python train.py --activation="gelu" --init="uniform" --init_std_o=0.0 --optimizer="muon_variant" --lr_mult_up=1.05 --batch_tokens=32768
Each number is 200 + 40 x the weight over its row's rms, rounded and kept within 0 to 999. Layers, rows and columns count from 0. The size before them is the row's rms in percent of the matrix's.

# down: layer 10 MLP down (transposed), 512x128, rms 0.0336, rows 14-19, columns 0-127
# up: layer 10 MLP up, 512x128, rms 0.139, rows 15-19, columns 0-127
down14,087,199,212,182,163,192,214,190,259,174,242,165,239,199,153,164,157,80,179,136,196,260,177,103,195,220,205,241,148,182,192,207,177,215,150,193,220,207,228,133,264,172,180,165,158,219,234,210,207,297,189,227,234,288,216,149,271,198,215,178,275,186,197,253,202,150,174,206,232,128,180,199,221,200,137,240,167,181,244,293,277,196,151,217,176,186,239,211,201,206,222,184,240,259,182,178,206,175,242,163,257,240,197,205,170,167,203,333,237,141,224,127,224,202,162,194,248,164,201,199,212,174,213,147,198,203,219,228,212
up15,095,157,233,247,170,278,245,281,232,248,229,171,252,135,243,269,179,238,214,215,196,212,203,220,159,179,171,234,180,180,216,213,187,162,174,187,134,163,229,226,186,201,233,206,220,113,163,276,218,224,165,260,128,205,279,122,176,162,228,197,226,247,187,200,182,213,170,237,191,263,198,152,273,280,193,212,196,214,198,139,234,202,265,258,180,199,313,186,168,295,173,237,200,223,209,183,163,138,201,120,215,217,162,226,208,175,176,203,129,213,175,196,250,205,221,128,198,249,124,227,188,190,177,192,197,169,178,180,223
down15,097,295,164,178,246,176,182,225,182,175,205,265,247,152,220,188,136,183,249,263,228,164,194,261,236,148,210,289,227,215,216,150,223,135,184,213,150,238,197,190,145,104,228,226,186,155,167,161,193,221,129,182,167,180,263,168,206,183,269,191,232,200,133,183,162,265,155,245,147,251,131,229,219,183,268,245,213,181,226,206,246,218,215,199,181,237,176,241,188,205,166,133,209,222,147,316,150,209,165,217,167,220,200,238,139,175,203,185,234,186,229,218,165,248,177,199,230,169,137,160,235,242,236,182,147,214,270,193,186
up16,094,195,203,204,215,166,157,153,164,197,259,163,149,151,133,185,204,272,130,206,132,171,243,207,206,126,276,166,285,163,235,205,162,182,244,253,205,179,238,186,199,268,223,244,156,221,258,199,212,222,240,195,129,255,180,156,169,194,214,208,293,204,225,188,249,278,252,207,260,157,180,224,242,180,197,173,216,243,214,235,142,234,201,191,229,225,186,200,251,234,186,85,172,111,164,153,199,151,209,201,230,172,160,219,222,199,148,175,169,199,251,223,182,180,173,159,195,163,149,277,158,196,158,199,147,184,272,191,215
down16,097,220,161,247,221,245,164,146,217,218,102,179,257,155,208,194,152,182,137,199,247,188,197,186,144,213,122,200,194,190,201,167,228,228,211,218,225,251,210,174,327,117,186,176,286,150,175,205,153,172,166,205,251,181,215,204,174,196,240,268,173,210,214,195,99,173,299,212,190,178,170,253,167,219,221,274,248,260,207,155,129,134,158,199,219,158,183,210,196,206,130,251,176,247,236,172,202,232,192,133,158,278,239,205,245,231,235,200,189,217,196,188,137,183,245,238,180,259,207,179,198,198,209,208,223,195,200,189,258
up17,095,234,212,241,219,147,244,195,189,205,207,141,155,155,187,122,226,214,245,275,135,275,216,174,262,228,177,205,204,176,210,178,162,224,205,257,125,182,209,136,143,149,235,192,291,210,210,159,216,219,201,199,219,226,184,214,206,260,226,236,296,129,209,250,197,181,180,226,158,204,226,155,212,176,258,212,140,190,222,204,133,183,270,257,167,215,157,204,197,211,224,186,195,148,169,291,262,134,287,204,203,234,214,221,214,214,89,212,276,222,178,104,226,227,204,177,215,183,241,219,220,226,232,165,230,220,225,182,196
down17,101,145,188,189,216,182,204,212,201,187,187,209,179,227,220,188,231,218,172,286,214,259,162,184,280,177,196,218,165,216,203,201,151,204,209,172,92,197,176,155,166,238,281,81,226,220,258,212,192,203,181,196,223,259,174,178,154,182,133,212,145,297,286,183,218,178,201,214,199,154,219,170,198,198,205,194,105,226,170,139,170,191,201,198,226,251,199,194,273,278,170,208,275,261,272,215,161,172,154,168,240,101,158,250,231,248,193,183,208,261,196,228,196,206,182,229,189,218,209,147,243,235,157,169,126,174,204,217,194
up18,094,170,193,259,210,130,201,212,210,142,211,186,188,245,193,110,261,159,170,255,182,250,241,216,102,129,208,202,176,245,183,235,215,246,251,230,171,233,215,217,187,115,204,200,169,235,238,184,219,237,151,149,212,248,240,209,195,238,146,113,191,180,216,188,231,203,207,236,226,212,206,170,249,133,185,169,111,215,214,177,215,182,135,212,165,239,167,198,200,182,166,157,216,197,178,195,275,203,185,167,218,226,228,159,151,324,273,223,284,179,198,151,329,138,196,208,188,251,197,190,207,183,206,221,151,191,197,191,186
down18,097,191,226,236,156,252,250,174,272,236,179,216,241,136,220,200,234,241,154,205,217,148,207,157,171,227,208,219,136,203,218,177,156,213,220,127,265,196,160,202,233,285,160,189,191,200,250,194,198,188,250,213,194,218,164,154,194,179,270,234,206,172,194,159,134,197,191,157,170,176,173,198,157,280,184,171,177,227,156,207,159,183,267,217,202,227,223,209,157,288,114,183,241,242,239,214,139,239,169,244,210,341,159,224,145,171,224,188,181,202,186,170,100,294,171,194,137,168,160,196,215,242,214,262,244,208,182,188,205
up19,092,226,202,173,143,236,208,277,214,132,182,136,150,190,222,200,208,194,216,192,181,260,158,172,233,195,240,235,208,115,207,92,244,213,208,242,221,117,202,187,198,258,195,228,192,160,185,192,231,210,133,265,213,189,226,255,197,106,177,229,236,178,234,139,154,266,236,189,215,229,133,182,279,201,185,232,258,159,212,204,163,215,109,197,169,174,189,140,180,214,195,150,246,187,249,211,184,181,176,177,188,249,249,295,276,178,188,208,235,175,172,182,240,256,154,199,207,159,166,165,235,264,176,202,137,225,264,158,171
down19,088,160,205,197,257,223,167,169,184,169,180,259,251,232,209,251,187,201,150,265,167,213,209,177,177,232,211,184,180,248,195,140,274,141,127,223,169,193,230,213,196,275,226,161,199,252,224,226,205,194,164,121,280,195,259,176,207,203,235,210,219,274,192,186,248,107,236,185,147,184,179,128,137,191,221,213,252,175,156,207,166,210,325,220,219,254,144,222,135,158,149,219,264,209,186,145,222,185,186,167,253,190,143,220,234,290,166,209,242,162,169,174,197,191,197,202,204,112,187,200,200,203,228,216,256,164,157,146,231